Each number is 200 + 30 x the weight over the matrix's rms, rounded and kept within 0 to 999. Layers, rows and columns count from 0.

# o: layer 2 attention output (transposed), 512x320, rms 0.0387, rows 77-123, columns 32-63
# v: layer 2 attention value, 512x320, rms 0.0759, rows 78-123, columns 32-63
o77,250,226,189,186,160,206,168,207,167,192,236,164,197,212,196,132,245,270,239,259,179,258,192,262,222,169,186,185,203,185,253,201
v78,233,198,194,204,217,213,146,212,226,169,156,133,222,228,128,201,185,153,262,219,162,198,212,199,149,226,231,214,228,270,208,191
o78,149,180,207,195,154,169,199,154,250,202,209,233,163,264,251,161,142,243,196,245,173,208,197,173,216,157,176,182,212,141,132,175
v79,296,254,249,168,195,193,188,241,197,204,211,164,190,226,167,152,205,191,199,190,178,252,221,159,201,196,182,235,213,242,206,277
o79,244,133,127,210,230,227,191,177,172,199,220,254,177,191,225,201,222,179,205,225,282,198,218,263,185,233,197,177,196,168,196,180
v80,167,155,183,208,196,250,216,162,192,193,187,240,211,140,173,224,250,140,221,193,205,198,201,197,216,220,252,150,142,175,209,203
o80,239,179,190,227,192,183,206,216,206,237,204,187,213,176,227,202,187,186,218,203,216,220,192,202,205,159,164,180,289,258,260,217
v81,230,197,222,197,197,195,176,202,146,143,199,204,173,114,193,141,206,240,276,268,236,212,197,184,228,177,206,201,203,223,205,274
o81,223,266,231,137,174,247,229,238,239,205,223,213,161,212,229,260,165,111,223,214,217,190,227,212,209,226,157,212,204,183,245,167
v82,223,191,232,171,144,232,120,178,242,231,171,242,216,148,154,194,219,192,172,186,206,195,213,169,191,175,254,175,170,188,176,224
o82,207,168,227,244,182,157,220,201,200,188,217,204,221,251,231,181,219,216,202,167,170,192,169,183,202,206,119,210,241,192,202,166
v83,160,146,189,176,135,182,182,214,222,268,178,247,193,190,217,183,207,151,205,163,198,204,248,218,239,203,203,175,160,200,244,144
o83,255,196,239,255,231,191,236,177,162,161,230,181,210,269,162,229,189,168,183,193,225,199,118,165,201,108,190,200,224,179,179,257
v84,208,228,136,195,218,194,220,230,164,205,163,184,196,228,231,177,197,145,227,259,178,163,238,193,227,186,250,196,163,194,216,171
o84,150,199,264,222,213,250,245,187,223,213,196,268,182,224,204,254,178,220,171,130,275,209,236,199,203,221,193,143,202,225,206,206
v85,183,225,220,224,205,158,189,159,276,220,174,209,160,185,188,243,170,251,251,144,279,202,175,183,179,223,248,137,218,188,230,169
o85,226,186,182,163,193,206,208,167,183,201,150,162,232,227,171,156,196,155,224,194,158,180,238,185,258,153,133,233,189,150,141,195
v86,199,142,201,204,213,202,137,219,254,191,194,181,171,218,217,144,237,225,227,187,171,226,203,225,196,247,182,183,181,224,171,184
o86,212,190,168,186,219,194,150,190,148,206,174,211,241,205,158,243,74,205,155,201,208,215,189,163,178,219,234,221,208,196,206,200
v87,164,187,168,213,246,144,193,174,232,226,252,234,194,231,176,218,260,218,227,185,206,223,202,239,148,166,234,268,194,197,202,165
o87,255,206,249,232,169,210,193,178,178,187,193,244,219,214,212,262,171,187,180,192,182,234,127,188,234,249,203,190,185,200,187,191
v88,151,205,256,143,159,165,220,248,191,198,207,214,263,206,154,229,212,219,179,214,233,167,181,166,228,158,255,157,188,209,211,178
o88,209,179,145,241,192,168,204,217,214,124,199,225,173,224,261,201,210,153,261,199,138,184,199,180,164,209,172,205,183,245,180,174
v89,237,204,217,146,135,223,178,155,266,250,192,194,229,184,162,181,242,194,222,147,199,207,201,228,160,204,234,207,235,169,230,161
o89,151,194,186,220,221,218,231,222,179,196,176,222,171,201,242,182,206,196,170,249,245,222,207,149,217,216,132,181,186,212,207,183
v90,184,247,185,188,188,156,216,251,216,235,152,275,166,196,184,184,183,220,180,251,161,271,216,193,189,251,218,216,257,180,191,221
o90,210,210,196,181,235,191,229,175,263,257,167,217,178,214,151,194,183,233,262,227,233,212,189,219,235,191,195,170,127,194,206,139
v91,184,232,208,261,195,215,191,205,169,205,207,165,215,248,158,244,202,181,218,211,199,204,204,167,208,157,211,166,202,155,209,203
o91,155,169,235,144,178,167,195,179,260,171,219,213,233,163,257,197,205,189,242,152,202,207,208,250,186,256,246,205,179,226,200,154
v92,211,245,237,205,152,160,264,144,206,187,253,175,172,170,190,244,222,230,225,213,214,156,206,212,230,209,235,149,209,141,148,160
o92,173,197,186,169,250,219,225,262,202,210,167,171,232,261,264,183,216,218,254,233,191,250,215,187,248,197,128,215,206,277,207,189
v93,184,178,229,191,180,206,243,144,165,199,200,199,118,235,161,157,232,202,210,182,202,193,204,160,302,215,273,188,213,253,164,223
o93,203,252,159,165,199,227,143,248,243,197,209,227,265,169,162,148,79,212,205,196,214,191,208,170,171,193,166,200,206,160,220,181
v94,186,169,208,179,158,200,150,204,286,218,193,243,188,183,221,206,204,228,194,152,224,206,258,243,214,248,220,204,164,236,198,237
o94,219,265,171,208,199,192,150,271,188,228,155,268,194,183,175,201,182,178,204,188,197,248,164,212,179,230,135,182,239,270,151,186
v95,152,244,179,207,205,295,160,239,226,161,209,252,214,183,201,175,202,210,239,161,205,239,125,137,219,195,229,226,200,204,182,159
o95,277,186,174,257,163,190,223,121,155,187,226,82,208,213,219,276,188,194,196,263,193,165,214,202,153,214,193,161,235,136,205,182
v96,201,137,216,257,238,143,167,178,208,187,138,208,181,236,204,147,108,151,202,218,200,182,172,167,194,221,197,171,180,191,193,188
o96,232,235,214,141,173,214,218,287,133,219,209,182,191,216,215,268,182,206,253,129,219,201,111,172,218,242,177,228,224,187,201,248
v97,135,216,177,161,172,189,193,261,204,171,216,196,162,201,143,159,176,191,182,214,218,217,201,202,194,190,242,155,163,216,178,234
o97,213,222,186,249,221,188,199,200,169,219,158,198,235,216,227,186,237,253,175,211,151,184,179,231,196,295,196,214,174,166,207,145
v98,212,236,265,186,154,147,205,244,192,157,188,171,186,231,187,223,151,244,270,203,199,174,205,190,189,249,234,240,227,204,185,202
o98,165,176,140,200,248,210,200,178,191,224,167,156,236,155,223,221,169,174,147,206,191,191,238,195,192,160,123,175,141,154,217,209
v99,195,137,190,148,247,257,260,144,193,224,180,192,191,178,213,221,258,118,224,182,165,241,184,174,199,219,87,214,170,216,169,260
o99,181,215,263,206,179,185,213,201,188,266,280,216,165,262,200,195,158,231,205,218,255,197,141,227,154,173,211,234,234,198,239,208
v100,160,161,210,200,140,188,214,183,240,191,210,172,212,183,189,220,171,210,154,206,200,189,207,170,187,252,177,182,147,236,213,149
o100,182,243,141,176,223,196,239,203,162,217,161,224,168,255,196,244,227,173,210,184,172,174,185,200,231,153,184,217,204,230,226,200
v101,164,267,180,192,299,196,206,126,225,234,216,193,219,244,230,240,171,227,245,188,236,177,150,196,128,211,254,196,238,258,207,186
o101,265,103,214,237,121,231,194,198,217,167,202,144,138,222,244,141,242,191,189,197,170,193,197,199,217,172,132,211,214,195,152,132
v102,158,171,158,186,168,267,209,189,265,194,218,184,271,164,197,191,156,212,205,230,231,181,192,194,194,159,260,199,250,210,183,224
o102,236,235,219,197,214,91,216,235,204,233,197,205,154,204,136,166,227,209,219,186,189,214,170,246,199,241,167,211,201,210,218,197
v103,182,248,174,219,227,106,191,200,189,216,225,177,219,154,193,198,204,168,197,170,209,148,264,217,184,209,210,139,182,170,245,162
o103,227,171,233,178,155,263,182,281,248,144,167,235,94,179,239,197,187,223,266,180,267,177,189,173,212,214,233,226,206,188,202,165
v104,181,226,197,175,195,205,203,264,197,150,191,195,177,187,199,189,131,174,227,218,207,164,166,242,204,155,236,173,177,227,202,180
o104,226,221,204,212,240,171,184,158,197,217,145,204,239,270,244,243,222,254,154,142,227,189,231,211,177,194,242,198,276,211,149,246
v105,195,143,201,205,243,193,219,231,266,216,227,193,164,213,182,157,139,161,186,240,257,222,217,225,225,200,212,230,207,179,234,204
o105,199,209,219,218,232,225,179,124,234,192,215,226,155,184,190,261,290,238,247,184,146,247,203,163,149,142,199,173,189,157,175,194
v106,232,233,192,209,206,220,217,232,134,205,211,155,237,217,196,226,228,137,200,194,226,194,223,215,223,193,171,233,214,142,201,192
o106,133,198,235,177,221,170,201,175,194,174,216,236,231,186,251,209,213,204,157,241,184,150,274,203,166,202,187,142,178,231,192,229
v107,162,259,179,264,203,252,202,177,172,252,292,247,237,192,184,219,193,208,204,207,252,181,255,235,141,195,205,197,211,180,202,177
o107,202,122,155,245,197,242,187,223,251,160,191,126,223,189,251,220,225,187,288,186,180,205,155,170,265,200,251,184,193,226,195,113
v108,185,245,190,228,224,183,187,241,210,167,184,186,142,181,220,191,273,157,217,238,252,185,195,252,192,223,166,202,160,203,219,196
o108,217,172,219,236,225,160,244,216,251,231,154,208,212,206,192,202,198,264,171,183,147,203,231,203,173,177,189,223,179,214,255,176
v109,246,182,157,184,219,180,140,213,207,196,180,220,219,175,219,214,186,207,230,179,179,222,149,242,212,224,194,149,210,238,235,191
o109,124,219,224,220,190,215,214,120,177,215,243,152,173,292,163,201,187,257,192,204,205,202,237,165,222,166,291,132,229,182,183,211
v110,197,246,205,165,176,187,238,224,248,265,171,166,168,193,213,270,245,144,183,130,151,174,187,206,238,228,149,230,169,205,247,172
o110,140,162,201,198,186,229,175,158,217,176,213,113,196,204,180,149,224,181,196,246,178,220,201,195,188,175,219,161,242,222,158,220
v111,189,243,217,179,186,210,194,210,181,158,186,168,197,219,218,188,225,141,172,182,223,160,236,224,213,282,202,210,173,226,212,142
o111,185,221,164,275,247,107,238,237,191,269,152,208,238,192,232,208,195,265,220,246,164,220,251,224,175,117,133,230,239,188,187,266
v112,189,213,210,245,135,222,182,233,195,246,218,198,197,210,235,236,271,168,213,225,176,228,206,237,279,232,261,150,237,171,210,209
o112,248,151,215,180,216,163,174,185,177,149,169,188,185,231,233,167,150,192,225,233,188,181,222,179,179,210,187,234,183,182,306,180
v113,148,199,187,235,218,235,216,173,259,201,247,230,199,227,194,117,236,202,203,221,238,245,191,198,131,249,150,166,221,256,181,168
o113,209,217,184,213,243,152,221,259,199,228,199,216,230,209,190,208,222,164,189,233,202,209,208,266,256,198,209,238,254,169,236,200
v114,228,199,192,171,186,186,242,251,216,238,185,235,156,207,188,216,259,162,204,228,173,171,241,209,265,166,192,196,186,170,186,234
o114,185,202,174,225,198,259,179,181,168,180,200,214,142,186,194,146,164,257,245,193,212,157,189,104,127,190,189,163,221,200,213,219
v115,186,238,221,211,265,227,182,229,190,160,115,233,179,199,142,176,152,189,233,214,227,176,172,187,259,227,194,140,219,196,280,238
o115,207,247,221,227,218,172,234,125,228,222,222,218,216,173,213,177,170,186,195,152,177,182,189,239,118,238,208,234,190,212,169,263
v116,182,199,171,245,174,227,201,159,198,181,248,212,161,202,243,180,182,170,245,237,166,177,217,232,168,201,191,193,234,217,174,217
o116,188,230,184,181,191,177,170,180,195,245,149,196,189,160,194,221,148,251,182,178,177,253,187,194,205,250,188,153,190,145,189,198
v117,165,189,228,224,118,144,164,248,138,176,187,163,222,213,195,232,130,228,130,161,170,226,247,239,218,210,191,172,225,206,208,221
o117,189,206,190,192,216,233,188,131,248,261,200,204,199,181,187,218,241,245,175,162,178,174,142,158,244,242,214,218,181,179,215,183
v118,204,167,216,163,166,229,193,193,186,230,225,153,184,213,212,159,203,157,165,206,202,207,147,205,182,188,217,172,187,202,194,201
o118,211,248,195,121,257,103,192,185,198,148,252,223,188,152,206,194,161,216,199,200,209,207,223,162,221,213,138,224,188,209,239,167
v119,159,165,216,197,201,182,201,171,236,181,305,161,150,237,210,196,229,165,158,244,261,200,232,202,277,237,178,229,193,232,155,210
o119,235,150,143,200,245,209,170,217,196,224,187,229,188,175,163,203,158,210,180,158,164,226,138,254,153,182,192,224,184,164,214,169
v120,249,244,156,193,250,164,189,203,250,202,167,218,182,220,158,256,188,193,208,164,264,261,227,189,145,230,182,251,169,143,248,188
o120,203,180,198,133,116,241,219,236,153,162,224,234,252,219,263,138,184,181,213,217,223,203,238,238,262,234,215,104,213,229,146,241
v121,171,230,263,120,140,251,215,214,244,228,215,204,144,179,210,217,215,222,179,159,212,118,200,206,177,238,248,183,242,226,198,243
o121,232,221,185,239,251,211,217,193,199,179,163,167,224,227,180,246,205,159,130,193,207,226,274,175,197,219,151,222,208,179,68,140
v122,206,237,180,152,186,155,168,176,203,193,128,240,186,189,199,167,175,221,205,175,224,202,227,183,238,237,291,222,218,256,190,209
o122,200,186,227,183,204,173,176,180,199,166,168,118,203,231,238,241,230,200,237,207,212,200,210,166,193,164,202,178,176,150,188,199
v123,157,245,243,150,262,195,225,141,192,227,179,169,219,196,242,225,181,187,144,186,195,204,193,254,183,237,150,237,214,238,186,216
o123,208,184,157,201,208,111,158,225,219,204,188,172,171,209,171,210,203,220,212,190,223,224,277,158,189,273,241,195,159,208,211,199